Weights of a small GPT-style language model, trained from scratch on English Wikipedia: tied embeddings, attention and MLP in parallel.
Each number is 128 + 32 x the weight over the matrix's rms, rounded and kept within 0 to 255. Layers, rows and columns count from 0. Numbers have three digits each.

# layer 8 MLP up, 768x192, rms 0.117, rows 98-204, columns 128-191
177137120122114142162120201183121150124068118074086130156138162092087114159111166144079105164148123174120175118102075127117132140029133129156128105068091107067111134124066141133101114076150130
157096076201085149123078112116164152149119079148095159084125153112117165135141145137166145104131139146161170109129078081146152075140143149065122072147128155164085134090076101147127170178168172
140130082179119150107120151082127132164135149120127099109100200153202128123109143075144111118147094162139114140173130107142148128053050184133111087087091121204103140088085119149153157151125097
124126060136152115134083120114095127165079082141040090122154066110101109118114135127072109137088042169066157110112121103097092187172096118158113152129134136132149079152067111117124189152178137
119130130126123061138156086145114104167102086156104143114153174125193108151112126124097152106113115143146164171191174159143129133138134124119126128143103141135112077187160176128142136181116118
105154177159167115113106182154146069139133144109121079142181132131133135149127102141147097097153094153147129111104130123095200123120123103159140152131129122094154126089103143169128155107092135
108083089096081097164125113117143147126098170152111132128094126133198147139127223113163149144192092127186120112113114214127111131165161167123056103159158119109193127100088115133129141145138152
140175107159125128131135095125130098172123052098104080101176114119105136140135127115117058087123119073184120074105102085165131131109093148143095133076165097167172152094184164109136109089134158
101124159108122125216076143155133087133017115065112140115140150144094077134135110163170170156112113061133139078077130114121135093200194120066125161125155118138153079114125117130162165114108127
146155077145134136106119168076164166096158114168096104090131133151150170155111133127135150099120138090104158141133115111141104145141173158108210147124108129124193127164039164146097172101136143
104157120114188141141118174215161141147115162109123106063174146139137098144172111148154110062151126064133077117104126180106179075098194159103149163195154052118088145051160108105130145211083129
091090147112157135132168129095155107114137065132080125131133152128139116179185132164162164074146119057063189111156121061114085122141084121098133132157137183164180133134085129149106109148152111
107108111151122148083122099069152119144126155101093154081170138137107132146173111105188150112095132102135084098175109082097128177131159090137155117131092148141151092144156081146097104132080126
108110124137141138137153104154137115126142115168115143141079142138130132159206170153169144132124146131111212169154087150150057163173153119146088111077088143124149165144116116147181176129093094
155129101124158122112153142096188105096169109080094122080151113149075137089122115121113153184099154164087138126130119123188125143095145106154123129135194104104160123164131137107215116141140097
135153182105154120096147095112112118128146060157136105115128127111176169113100144133137118118224079150150143105139098148122078108119119110126135150169166169110078124132149102120133162098132160
116118108090125122115129136100138113088142134112131090100137165129167135224140125179146100082111141135143138093106117162129130154158084091142145152141148150046199090130124102097056130047181159
159127122080107097163090170045133074071123119155116153105132161149133143167149140083158152144067119109127087166188104121159198139158136136158141156125124144182132112106101073140099138109140115
179122112132081073183154116107125113151143094135136115090176074180156178158206133075129144091102155162143154149081163130075080123181139139116109100100137143121140132155123184118122158146165105
049105130102129101128101198184176079074093118138167155101135101160087140096167098145162114163096099136150099172111124106082119162066101146132143130152135128144081222166145173143134206199113102
123091155132128092172090097127087193124184099169140155148086142142202150139141137103119151135143187164149089158129156125041110132122170128151185105222159163145134148172082128080129136161167164
151147116165124180091127120054087135133127117171125197068118178138174104168124127119132173114076103153137096152090118114110135093133153102166191119166081053101114100106177094090149104163147071
105100071142123105099154153108175139099098126079093104129119062172101092165130155140162111080118146093101189137112132086135142142109141172111149104126117072121170097169140149127129132180152120
148046102165116092135106152133147139128160166105156161141145134146190161135177148145143120168106164139101118097149128106124102091127145098072092084136133078127075152099197177126062161176187176
111124130140073104115145077141144061099169114113103150172171166112124145145094117102157098100116129122131162181095096169121115182095096126159127160158107158169157137131157101118085122092163213
118110117129135116139056150108069125131101130078146147180112138128144161118098124120114133157151184129149144142102122122171133135114141111163147208159131136127153137123142147115130178102138142
171132128126187115176089105168165044160119149197095106120154130151140090144141192058127140095105134153155093094107144138079072132122093092142092145210132169155167090121076103156113110121092080
157101127157093136157125163110089132180098129047108164113163161105094153118176144156107180100153163105172141159149053119128093128113080149092160175156110066102127143090144164128109118088099110
125158149134164168111184153123146209109106108097167099101153128150163187129127124126167146165136123087166115135118091159086080178113142150137091163109177163161123172132194128101148248146108094
117114101176171150155105123129155121119137140139144120162182161106139142169133116122113123107107152062150149176121110100099128214121090079175105089158160152161134183165138164187051114075092069
165110118151152183149170133131109135141118140102108070125110200143137133248165139127137119077173134135086126096132102169156112185097092158050109167155125120144127141144155127130124186193116142
114127122117163126151104105194156138127153162132099123153186167089111138172132170137126104131142108118142139117078083161130108135083115117166101084116172152105169117188091136132161126098099076
162107130167132165109124136138088145069181151125201098105197145092185154147121102134110141121142151134121102131170082111147150207164139101088165075112091101132108118169138101179078188166149118
092102100084165073165140162123091126110127135117122138113137077154135150117072196150110133126228082104076178138103122148150158215097161157103121119129094119139086113164060117188124124102141162
098138132129142124115098127126123148158089118142114064106118143135099122127193113103167164136127082152132057093116182153113078168161197130106116138102161128115165111157053097183162138178126129
157139127134130145115111190101123158112110082116153089119154115133085144211112105157191129112116094165198121164143130142117155134193000150076154122101204127128121168198132172143042137149148111
145135159168078129155152061113136172136162142075082128124144155141162132157159130168158114090093136107068115092175129149070103153119161139175139051148125131122101173177127072127122107042155085
103130150158106103139148081127085101149064218115136136104183164150107103079122101099168075158179122111127136134161131102100089127139187131164098070131171159132104134096086149134162129130099122
115152109146118156141112135101138142204107055179116139141126151148165160138153195111194113201102120115129108157086106115113146176149122183144122130145120106065076072152095098134100171157104130
099126118091151147103153126078097103156072118122178146078110167147143115136130112133114189116129082073047151158112166122104060132068156114105106097155170129133102143132083181122154085165174110
156063169103092142135115188139109102129089156134088126116116142123142100185041123150120135109069147163123074129082114147103106105124136152101175124091112129146129167092117139102147114096136155
169148162123096062095112125129118136090161131114095181101146124086146072140115066134119116109109101155116209167092137135144135110131169111146084138148159149127150156134125092147215128112171096
142210156123157091142092127126135115180116116109115128108167053097153094124117131138143043128098104079206076104140053189171082089121195141152148165144106129136105084125149089138158119148107160
138147089117127154091142129132105125090165152083130152184079122122134171196126072063135141172112178154124162117157131112206162137097074150112093156148074102148178096108132120118168113109093087
145104128097146125078160141106181118105175168117144101114157148133131139173130136117149121104173099116121124167147115181141071154145166164093121089104105094136135144124146112121103111144100142
113158192176139134163113104133138149101177104192141139094122154146081105101100154124112144125093156204146116095107119124094165134088177131149133148034168099148104129190155126159122143098165096
111111153110186073180087099111174172173140142130125122160202147123148148129142143156079087113101099105180124184122078169108117173104110124113114122117105150092144112138138156166061137093116151
164072140058185154096145147098157127140190097110107193146156192124151072134068134143137193094178162119093109141122138144120129137138164124089080114139103114162154095114163141192078146099128138
161104138168153102075146121161097141116095117053181135142127169106208163157145088025105134121126158089136136153097193100162130122039136173123135157145105023123160125056184098093097065101159122
184106120162188243138135134103104179128132099161114135147118079129078100154179105185094121146162163096125106073165131172092068151149152180119122135163120174116119131167138197125131204112089153
148131061153150119134110105146186126088151038123121147134100123144106115111114164129184092145179143104118130139146127123139131053140135111096046201090150105113152116131153133179134165164113144
109102191111129132106091140085161109203109104143088183164167143081149188194171154164115151092156164086093089101076121150104092129160114093070136140140100113101138122116090068166158146156193130
156166104115139113144155159088151160122103134083118168123171143134116130100106142089087146119155102091121147119166093126068154181117139105149107145148116092177092146127101175125105066144166136
196121096126045119175126157167124167131149115118104129110093084146195186134103077173177110080122191130148129130133148136080164132179092163148145089130133129158163179120159082125132135124129206
059121120173138124110088158194202088077162155155126112124115155130139140067100150092089122137078213191149149164117087178120083200100183125069106175143199147108130142145130080106058108129107127
156127142152091099138103175152113076084110136166129136118105137131159111139125177120143121150151144112105103104141139120119122076185129157127114131137136126082164189153135117107144171180117122
099152146083153115121098113175137060073148219134137150211136142154104125174106151182193117108142070141160130136103123143051149175106116082162136116135088138156118128194171160078130185080094087
092109185120145145126183144101123152165135154119138153084110129154086129079106126165068108107169135097149105120164105116105151201119088170121107062121172066131145149082095136129130098076100134
142081160120093114157153073120087182129109108117124097113145066105145105147106109110110120153163186116153099161113107128115136089125139069161121108176139135136187135159115075155136161100073189
131101146102126140164071156087142194164116124119141130139147078144133133175172082125161183153153143124081175168114157061117175151113164129123123134164103063159112158097128173100132084128062131
142144138086141115127093131043189171156169145159111189152125203143118149120146106173174080126130104151106098158163069194142089144109111145140115125092121106170113142197105173143153109082108121
191131061118125039116112129109119136173196144137066135121110095105174161103092166155194099190086134180149182098103100149067121116071108058138122149141144157191122151126139095119131126159126122
105103123133123123152069120155137208179178153131113113119092124160109110153115102170137135131126167114124166125141150173146161107074071083050066169139134074076170111148116143075143148188086088
154148158158143090144092104168101101092185140117161120069142140168148125138124128104124081072120149131133108111143144115195099188153132173149070126145118182154126154113042166112153143176101129
142133156131094132119140124086164145135116101139139078160089137112149082154185147104060149149157136129131234114118128054146154152055106138095126124110148127156120120098133093149123102108137150
114065089113120098104138082137110183132105116114100116088121144104134102004121158088128116163085171165103160142150142131169138105099148114166154090122130136107119132159197112181146151152168133
145138138158082161146114129094053144101194178186145132152168115096128102222180172125169166120102162120110112134134149149123118153129118100169139153149166136122179126088074133174148103152112176
144133088053133120165107092105124178119099113182141174121144152133176130138147112046183117128175139180162059137150119144119159187152109109161102124133124078131166195194131150137109158123158126
152104128177091138148125166129140122126124115162150113132143170160093174100117161151100095131150111126074110115178063173155104068124173142073168171125097077194089116215116094112135096083098110
112122144131188173130139161103129144061113092155085107171178132160191085181069055127133095092115157084092141123150102099173124116172147164081094098136163142144165144152121102070085086138122138
153116140109096121095229113125132138123181197107149136146170178055105118123204138161137125131099123126141124132174127125085073154104170148163113103147135153164136184149169129206150088108096150
143171185082123147167118150125116111040127124091208090129126171073142164183098085034138142126177121135167144126064068178109151108095076096165088152126142100185105143127080128173142136163093143
121122083126089168098140145127081103101135164123173155128083129102132150105143163134091147096087171160075169141139086101140111125123099136159074115153102126081173128139132135110144076113093126
189079138117121102136154059099136120051134097180158095143113159127087126158111128065131122112153074168125116130078112140134155101059113174128166144115138149162098105126144149226133152123123095
106167096112162166129162128177119177129096160100136118120095123146138100194148123125117156137152111131080116114140167164122139151132107131165118119148123099111167121093195186160128162115082109
144146167125149105139168123163171073125114104096094086102120080228180147151130160128172086086070140144099152130117096082109164125136169117167124159118157137164160082180092118145106148148146148
160118111084150126107153107147145142080112106094128166113123121096161076134040153150177086204112170119141156090160137163157140094119148098164145141110100162109084093104099155109085146116112137
124232160140169079164169113133170160186105136086119145092109183134077080159125139055111131074069128147202087146145089212139116147108123103134164158156070121089104185149096095191077101097122110
165081116152163096144190149091120159168202140146120141083150082160109166089143180155205129155132109133150113178142153123139076186136128160164182134115167080128094118169129132121151121166138110
116228103116154125153116115103168225133133192121146097175170185145079136136115086152170103122146096140089135155078093059154121141117130144102069160150123141166153134191119112093148069096141126
144158153110119149119107098111197093159086107115128085148084090142114068117103133140125088171122183121096123080178157132193146174115116093123130077129087129087120096155114153159092081099157140
110132110103137140089146077106062125089138133134080060193175118063088129111144191120109137107148087096102148175145086124186110112124166140173118126147178091171133103076146089129107176089144246
147176120083161167136123107217158134090163148083107104121126043155138125112129148098177167142058148133139124116146089120131119133145082113115093140123145150103142137149128098079125164090127095
102143161083122061083135114183135145133136105053106141135176116109131140113188147163160139123106142112166143123106157152182144131097162119099154143132111156134115137127111154137187115124149064
052107150165066106094109094144115128112161152170164104058062136149138185152108148115139126140132143125110105196131128071159148124150123179084115102122063163129146147197114144110070127117117138
116106060103109088021173060159124112086128155117149148115089141180077089150123128097118133090120072148140117118102161149096139186140106146192135141157179117083104137094205071063141119158098169
103136060162158119143119137112110060159063094116098135136124130094148107127065065099159135068148119062101141105093131150072108132105112126187136170131169169087116114125078165174112160091112080
152068087123159116158148103130177160123118136124126130167181139141118128085150120068112151100122139110115154143107125136094116127070127112101120176122192134118148125103150135044089111148099133
116057125165152098103115164132074141146149169123117128163145165092109163170103132118132105127139127167136104161167052100131072140059149123090177133171124191170164051136076122136129101147124132
082119123138176087094105158201147111140167140131161082066138124096094151194112111128166101114123128120122116113150107132142113124103141170128159105116132166156155148129185146182123144169129073
139169154117093183114169120120165098121108122115170110092069088174079155083135123114151158127152140124110116183179110119129168141107122087095121093113162105123183138112144071159157159093141133
141108106128123079125060103206177155081109115116073123085104109128156191118145124081173117116149115203069179157096188174094121100064141149137173160122189090080124115131152152048183107178087113
071116087088129105080126173099117127060159072157134143142172072178085106172141145111105160164118154119139123161049102125069123086156086121071146182135195138077093133126153214166135106118141128
121152191178105160095170163145138150092139159165135088198061076131121104150141105089071142132124103123097077136085151132107125143133093155078128206064130127172060156101076111117086178152098162
126133019078090139130130129172089155166167117170146126153092134131126171123159184154160169109066080125108132119144120096096127124131148183164171094123157098097072165190119129127119124080125122
094189146080121097075139148147140108127114130163144128151113121118117104151111120090151150142155103156174118176191106171129160128147103118131112153145177096125145125151090117136126088115110111
075139159197118090167078096112110085182142160075101144171104116112155118110106128109116117202114161067189136110133142118121040134131129140163146090122094131168091091100089158126130095141162109
097132082133149123136061111154120131110140105156092153110097132137121128120129077151176063145144124132112103117126127167120107118150177131087095124224161117143167094205153145150097150110164052
158090140107192166093126170131120154103208123120139121176147102181167156111148144176127140103149138107174121126099077068100097128156111159118164141168152170138133129144094144128125155137063146
100136156141094175090144112087138144132113127110147129127096081098157168152090096107151134128129135112102157101195114132194107135143162132147147155142171124065115092111149130104140150117084165
133152070139094122150084095110105119139164105151098060132139155078149151135105123095165124094143191074159102046093101092136067118120103111107143169110103049135158132151140095141091120085160123
131121134146148125147143163134148180085062124129100099161107081086118136134129067100101116143081125144122178139140117174070135148102141099127166124084130148117144101115112149152125166105103094
192087134127098125144100137121158110135124182145102067113199181146107157103145126135119149164073140172136127109166121093111120136142150128120152135191115138160128134155133112097176123141125132
111167143137127132082137188069167116117155125140124145128116148078110126134161156115172146125073146192182169181177161127132107139091084056119130135148132151095212153160149123163128097159119079
098159133143091131105140152096144118185121125119187200077161147134158129083152120153178145085135165136133113120133093137192097150109078172124186157122079102145144115104137096093115126122128097
131151108153175204111141137135113140164132058088189204131123141139091073149063135139150104095122137200121128122150066144111110116070182150155137113122169078198103127124140095145081124145139134
102166147058183158116160113122174127055162128080045091160158114130117131205171141079156095108160114178072201098128149148098070089099123143100167114137203227117109078166200109106150142149098138
# layer 8 MLP down (transposed), 768x192, rms 0.129, rows 98-204, columns 128-191
099114094157125057073144115131156102132120094150123142147126095157096123155091170154141135157149151070132119133079121159142184160067074093129157074092114133147067137224144137098168181148127112
118115089108087188103095108134114162144105166136146106133136119145066141068100162118162152153122104175090119097115111141144126114174191119122124154114138150152085123144133107169141198134110175
142160102138184117107079166086167141175166129133110167103155158132181161117095124139156134109150153113176147119141136121129131113124082145167179139090067138108127141120135157154146093136174108
121110113156139101081148097112146176128102083135124183133173081080070180091145103166144142168153065151123157133178122080132120120093094105138065108119139157165169136173143143120092156132081192
168127096103112090129138117093110151143106113149113111082152195131155158156158107144092163094207128092115058053120118070146134091106176092112179129171182160116178132132141091076096083101145110
115121135122102166138074128123071086138120093209106090116140064145088106125127109121110111064112124148156140135143150136091136154103119177167121094119173130111073094177130069091172130141153165
131187096117106133148093155167108137122126117185138152100139205110078123159103113111134089121132121151174152123156211172148201176173146113143115174110146152098162165142154160114122091046163192
078088150048146090096116110122095143141125158157157124078136139152166143163147148104111121157088093172044127128111117173108140173082087156193154174129049152146153100118107069168136160145146146
117161084103098131097148111171112197168145183072107209100125121198099110129106109153106116122169160139099069160163152127126141149097085170151124153157145210176109138155058140119146069177127138
167127070136073185135142109146131126102085167099126083141150094154134128149160116098142084125196085133173111067141123142121141108051140108142105036168089103159094094126148111136118115159175132
117141114142132158095181071166150085133117155121134186119100088116172085093113152064136140193096088154124073148091098162170126152139115103177178095094120051116093118123134149183132102130125150
136092144113120141161188122180081109124161126170212123118068100091125144114141188130119144061113122100060136142132128048126134125161123114149151121053112110076074167174111144133108124137101134
097165136161119094148117140144123110171129145116125115133152152183165121169183140150127104113208130131121165117167181163031039133144155181125101154174117149088107162108121173062040109106173125
121142142189161136124126144147149199152169199123073171135128171067058117109105077137181175109171085186141062153175121130180164182139158121091141117123096143175115145129111142123085095174112182
131124116123136184126082120119170185130133127118077136077119195141099111090159157151140162161134161125119150069101131137143083065153134115129068110133048123164159108136131144176122135139110149
096119112118145083124164142104198121117145092098174150112136072138121160082128159145110122095102138105081122167093151124119106125129084116103099171154118129176156160149102208118168144164108145
139103104141122126144126109121132212120087167172136131182138082150163107095129132089057151183174126158136068127096154105133131128105162154136096150136121136138107148134088135113153124191149124
135144088107106133105145163189100143155167124118131119134110159141113159183073110168130124088175089152122087128116136153157105116108151137158135127118178132114113142146119138124171117066127171
127074144184096198183114137140119186113146119122105154156154173104126143138082135143102124148160129162097151162128157121135127106137134097112167167129099174152163149096141176127119127156151160
091079143179116111185103126132112074086178099112109105125182124101137119122140083169136122089068111106160099137144135161116091126115118130141157092160158128119078123082155224103137162138124114
119128156161114141129140145085156139189150136165130187111080168144128122120077152115098120120084113190162169124125146156106155156154115117198178097144196177105125127094074115080133138137104112
084154162189149191168148072139132082081159099132103169161084114111162131160088142138107081177072126124120098160122130165114172159093132143114120163146080158087101174074148127119056104198066166
103085122147133104129153084096141154139091106112159117108168088129135142114152118166065147106202141067127188133156127136177081132066142169133199121124138181161191140134163084146123126166153119
077147131190108151112169143093111131152129116164126124140147092168159134080098141143151131172125108102158139200054072118123120150103111141105132140147181091114118198094139074114093098193102113
143114150126099115108153156131104150137177132140107138118127148111078084075079114175135068123138125128123151112118114084159086149175094177144168114109124098148091095064103158177131088151168133
103155132138090135123095136105093142101119116139118117154097076125108122155144161164135054127148093124112092100155115147150122132060119062115121130092112093128136145135120104121134090101179164
101142158083174143175058074093082138177103140112146149138171172104148170142124116086104151121125155107143100110110127110077141117146172085166095125148131149122222163079169101133114111100150100
137111157109147080126131166137159211203067118112165156105113155064150127133138121133127152112082107143141118118126100138139103118144177092098188198131108126125172149087095110124169131209072124
115129115164123112130120146152128097149089148135072077119183122135160145208030138099165121105127135130116145209082120143124136075188151146124140176056144156152128147076133102096147133132144082
097157072097145148166138170105126195094068119144046078089167148090122106096138112100105126081142150111115101136100101161148119145153111135122125146073104135136176150112158111130082170084150152
142118104100117171143131100028075092123078066137089104136057186143067119172224183082161129105109137200058056165218128112110156136117119141147128138118075173133131175137161122162159189131101121
172132153124157108094122146168100116063169180127194136105083104174071156152160050128110167099130132117131151122113147107097167179133133097123160144130109174098172179108129088108135199153130155
178120124182116097099099118162105129100217181108139089095060107101131156104140069123068108148169087143170069122142159059101152227173136141103150120096135115094118167117097093159103152170199192
101150106142136196111153111075101101122129138071185185139130120069115187103159087152191149149082151114129151102108128153146141093213171117201190162112135081159090135144149135120122105149111145
133117093157145127100112085100117049114132162146145103125081189155109129131091146150163086138161181064172109160147121161079171078082076183147148130139127130106042164121133181127126128135153105
111121146117119103123120103108138094102147150119110118186165172164149106143140157142120139096091102064065163120119130123111145117107192167110097118105065123143114140072117148157146151181161134
091187155078095115042144136123131148152196131134114151086181156153114126197133109145196116052107073130062118126173145159065147135133080149147132130090132140119077151155148078183169122094091088
162173141136183165157166108064163125084087128119189166130122134096148146149081108115155155123138115159108096142161085095147176182172179205100110129100130081139165125163085143187184084145150142
113121121122107158126173137080152181155144116124180119154146135145223117113119150166084140067110088142116151070139134122127149134165168094151121105097076090112122098082170139105166169187144108
122115142097135138171049141130091137148144148136121149162137170150091154097135125101131126098199094129124133121105083122138109125092123145110109062185095179113131144156192131117137122188165134
141057125152153153096179105124156162157114150160149109084125158170173127098179110085131104142145113077131156080160111130127118193127146114135129154134149169157111068133109142156143094134187083
156143098142120125103158169142121101151126141093159106130147083061149130144138106100160123134199130180116099159162106147137050162135198183102140117141081112059154158156135126124128076133158095
154120059133144148097155150158104173120114137079177185175104183075157143172127102095084115138142148178106179142152127094097169146099076104079151082111121121131157159114111116201105156124125157
159153127156100137161169162146130140150141089113093132192089140141174120115166122116147125164090149176088117120136082058139084133117161173078117082134078144185147156075105095090150070130096128
138156125123154143175137122098119072133085185141142129112125086162077085172122140190123184158134108129104145160146145085123168099167121086103152126156180146140140096175151136125136123105144156
096120073142158150157148130162142179198107228140114153140061120125123090149088150163102145100142094154111104130125124114146121110140119119133167131185126139081179124113173107117124127140141153
173173087116104146104164128117127109104090108139135123134096154146143136136122113190175103137115133146084092088175105122195131060121124148142092136132145093094133100138104078158181151152121076
048166134200168115171073143124124200087099179126092144190144167160143122116108189094078133139144135180108139119120119132099127129140105158144122137129116118134150118129120103166120102160128114
128161131192148114086151156125109109168132077102105138149162101140114135110114097170145148114097107141159126087120130132138135097098100104155166138142183108154156165088118138145111093151096108
096134133152153123083075108172063106098095106137145133163082105136101152162109127147161059129128156071161131112111154109116165119112120107158171106193146113181148141152145137149163172133161089
109111130133083177107126100111225189076160155106091124154088182126137120151151095107128112116142125154111170148114168148173147113116149083200107181083112172081137116113121120156114099159136144
104102124143156158150121177113082106196074150096103140090104091129089157101151141126164175217152156140076082155106118122146130142184142079123148140100077116089114114148161148086187140052228155
067138160146135153160075121132139105105169193102100133127183122152192137138129125122145194154045123089149170102190105073167114121118083076117120122144203066199142135141176157095091123135140067
128151157155130150176082140202088065118121182142177105175217151098119108185116176123148127130104157139094137088119050099150132106142121160131176105152112085141117114134121163112149156102082084
110136149173183117113049227127132101099111121158049146171147070103186121108129119187122070161096146197056145120145152144076131157137101113115116111083100152141148143128119113140134089168172091
179071114061146086150095139078139113112042116119109118124132113142123156140103133110114133105116119143155109138068159119173121145122081170111038110156162129100167131091128135097153161073115124
149124076111125060110127133165118083081163105136154140106179132139130144099133091135179087096113124079120167138108136105171150140134100112152079112181137110101105114120096109102084119155084131
107127131159150139099110094166086123148116122161141173123140131097160130130095104111113113140121114108110164152138118132148155096158154097176138075121152168162142099122153123111151128129120103
133113099133163150153163169246088106098125149127180087123115131138147109086177076113055094103154163141048144126165131121140209124119149170158098144135096079135132075129118120161148189133124044
152141171088114067175110165072186160152116094136170154187098117154103153118145101107100161146136151162134166083139185132087180135100134163120141164096103144139132141131129170170101138131074130
118172117163120126140185124223063071126063094112105114148107092155104100105149189113051205167163145187110142107094158042101099121160144149111151090147120144124123152079140146108145115144117154
204127176096107152088123111056147192109144102092149102081089119144131120182151027109060211144115090124170118113159056156086155143129134098115130066159121171142152120093120151156103121106129133
158074170121148132126135180172095115127184157111102099142127167123077139158229128139082148121106143126185097157096129118091113109153150107077159104155145172096154145126084168145128108118195151
126080187107146146135131107113111072097167115104179153149123135134115122096129129106068087148075169141120104089117145163162123108142144122136127102189154127101127103106144159131134145152117148
092147093089145143117092131144138108124173090103036124142146150118156084163159107096095063161153123091158168149113167127095146085160077141127159141137138064099099137153160168129141092112120125
216118113081116062163140049104144165166133162090129087119087100048086071085170170088169097177177197135149142156121127125104116144221108152118139153117091083172165162129080071120151124100137142
120122171150138129089111161153139107139057135149086131149075136115121109059124134183098111119163163155195096109129096123084138089160175155114169091158148158165129122180156155131090121138127073
128160180195176136078138179121125117101173162135146084098095099115101145152102125164055176144117096133130198134113050056184102091117143166064130168117174172154120052092123126203177139167064196
149088145124114161120115145136097085164111171133139119128164176146109125127125125149118116168096094093135184123149118138195143135129138151109143187124173131132086135132090138122097138122120085
131126093118152158169096109144151111196157132117167177120129118156132130152103128121141128134111111111128070116092099115073128174041126102120183120132139106097083136178145150148127122096080137
177139143121132181169084151175140124128142132142157088140073077130181169075044154079107137169107110152125156137075083169147179085120150152101158188180130134138136149113145141089090152139164144
137128138130132096152192069113195091058178123056119098161116173093153102169128128105216057141116101184115134071160166075053107154111143100086117094115091055071129144133185115071179200050110117
126121181155101060107052163117136123115118149121135165127125120099125140106089114150107178091160176141104135138114159106050128150113164136082130143100128107102110098111098153142162063156068133
139109147108136137138096179065104134097141092145126096148149119112121131133144140101132094102078110084135145136199150143086136184161141139115097159123166154164175124124135142118089142111164141
119116134085146122172125150149159181141159144170141157141115200110174111172133119165108113113076182099083065109094104119147097144154128143163132126078101139141199064123170131144154143085129142
143123079138120103139148116169091121154121126155098117110090128148097083116115164088105113120124077079148139147182134167118166079130191157069119167161118150133118145062136158113097162189159110
140160148118105137092138126122102140115213136114121124146151111173141122092171154146123103199163108116149128152134066114108154104129116089115138091126105132135150129148121193162125120121119140
146162138104116137076091070071113193104094147078123094086120157210159114108093184075108071156106172087149091078095159148122127157047124105130121126130069051090169122155133111111124171122131123
081117113097141123181107121124111135132060163117166103095147163067117136129121128076143146162180127083071152068104132157154178096166133135176122078102094147141104092130109126115120119093158146
142087131161154158185113139153134123112103126108199129114094137109133130112110073069149175122130176085117179119161084158124169115136125148188140102123136152082107123072066153122075116129150122
115113131211091177076178156189081158161141104126125138128095120136145166107142126160113135137100120130118131110091125129127133085146171143109136101138116181098103163087086167158153147134096142
162170126147150115137148102064117173111096114144125144104130145147112121162123099130130155105111154148123068167064139152112118141153125169230161078162097092180100142081123133193148122136127095
137134119085183158149137100119148117119147140114129070131081156063094090123104089140212150180101116103133150086137126104104111156105163100135058141105151149139078129154119117163120155156085107
141122140113097180145148140120121128126094155138162103094137113096120171100159114154087158128161145139123080097126129150116111113158134106123138108109170116207116115133176097058087144142127125
163155105118177142173159112171113127105134128135063128167176119114129109125140120129076093129131130071156148115156090151126140135123123139102143119141116113141104146088126146102215170099086063
163119086082140150118135046129147167107102090118152145170137123144167103118184137148113127104156135168035122136136109123134109155098155141125133088086109140074133149140187079136180157143153172
102133142098104163175143106120131150140118125192124147120091100105103143136111163118100145098156106170114110104147175132126146167157145147105071146167135123091165071155143115179128154067136185
171113114133149131104122107108101131169108091161087131140157139139118108199130105095143128186130137127154080064106159086113133145151105104124096066093150211134036103155131140163075129153113120
131178122099124040121123096114123086159127100109073087106136138147158144163162036207084093102146152072129105129126085137169097175074139123107148111120096200138146035136171073173100126117126137
178076055159116125197150116102102169172078156099113167132101129134152129114168120128103175125102100122186130097152157147153106139129066149131132085120114093164092138145115108100154134037130149
137159130133158097135120142167119190134136215172129120070155142089157103091168182104186108108131150094242194149086145138114064133146146172139097109192110123137130203130145133130206175186098109
141128151137132150127140116172129194081140134146126147133100123114121154106189054141088229138171124137136169136153121123036118161134154241132138063155113176068111221156102181122165115130103110
136137161073123150119136067066118137126130080109126142103148138114089172160111102143081172083144154162104081134104157098090171105093114139118165113130144129090124099162118153129179050142163207
106107109093139164127108105117126141132152090143127163109150168151118088180151154162149113103153139082112143074119160161159151121121197121116068151172106155149162105143141135091174072095107080
113131120144098149096105095157114137115135146112181142131100096159131146090092079135074130098172037136108155125090169170133167124069103072103113195112104110154171157115167098126116147197081117
109071103191157117135109084134100068080147113152136169128153096201127090103127060098129138135120143108127109124092223128126109164156150105120149094150136143106124162085135115116155133124089138
095064132131141064121171082160057112168156117193145137163105093126088142158064138169054155162120131169142170145117146119148167111110094119152140116176115153135113123145122110131120101118110152
087177145116138111134118148124147023192161170157116126132100107157109120120096122083164193107121120149105135140171123114097098173146131106128144148108104089132086157124124171102106154152169131
113128131096139075114103137117094108134082137098102130143144143174217123119117132151115160157187205117154189184106145125128098145129123147123158110168103123145171159134127113153088142136113202
139131134163106147125125159131107168112146170111101131131100144138109138065118106143081090107132137135128104144081159085127140116143121086145139149116120139119148071131170134126127142120116116
051118183136087097141109141153184161099118155140098127115097142127099160134114134120102098109148123110159115174148189136086179099170163132178176063151096136121172115193166107202203132150169094
131166101152130164138137117133121051125111149124101133091161164099084121174198110110099079104150128149081066148118095114138121143120127114145077114132109132110126151168153108119142101126157155
171134178119179145128156116144150161082103049109142133135106084136076111106084128198078080088169136096091134135107142187156151128144131117107075179162095176124073135133102130151126113177117174
121127065113061173119085093138119091109131094136139122103098083119103161167118102161149121113148148130114145154087202114156137124148144197146137098153154128187119143144118128126125165123138180
129174111122143133146114193133142141085135130142083097172142137097141153109076125173132132157151087084163142098126116112150133064101126103123147113154112094176127113152095147146082115122086170
115086140169119158146169136044127080159136098096144103125135139117125133159138120105129172139106125150131128152143163066121124107138189140112112155133132155130157140158092127107175106092155069
076092106110107172153143150135126186153161112156060156133116118126106081124160147131100149102145073118133196135119102074204150087132094092087134061111118103098077100112132115131076170107142081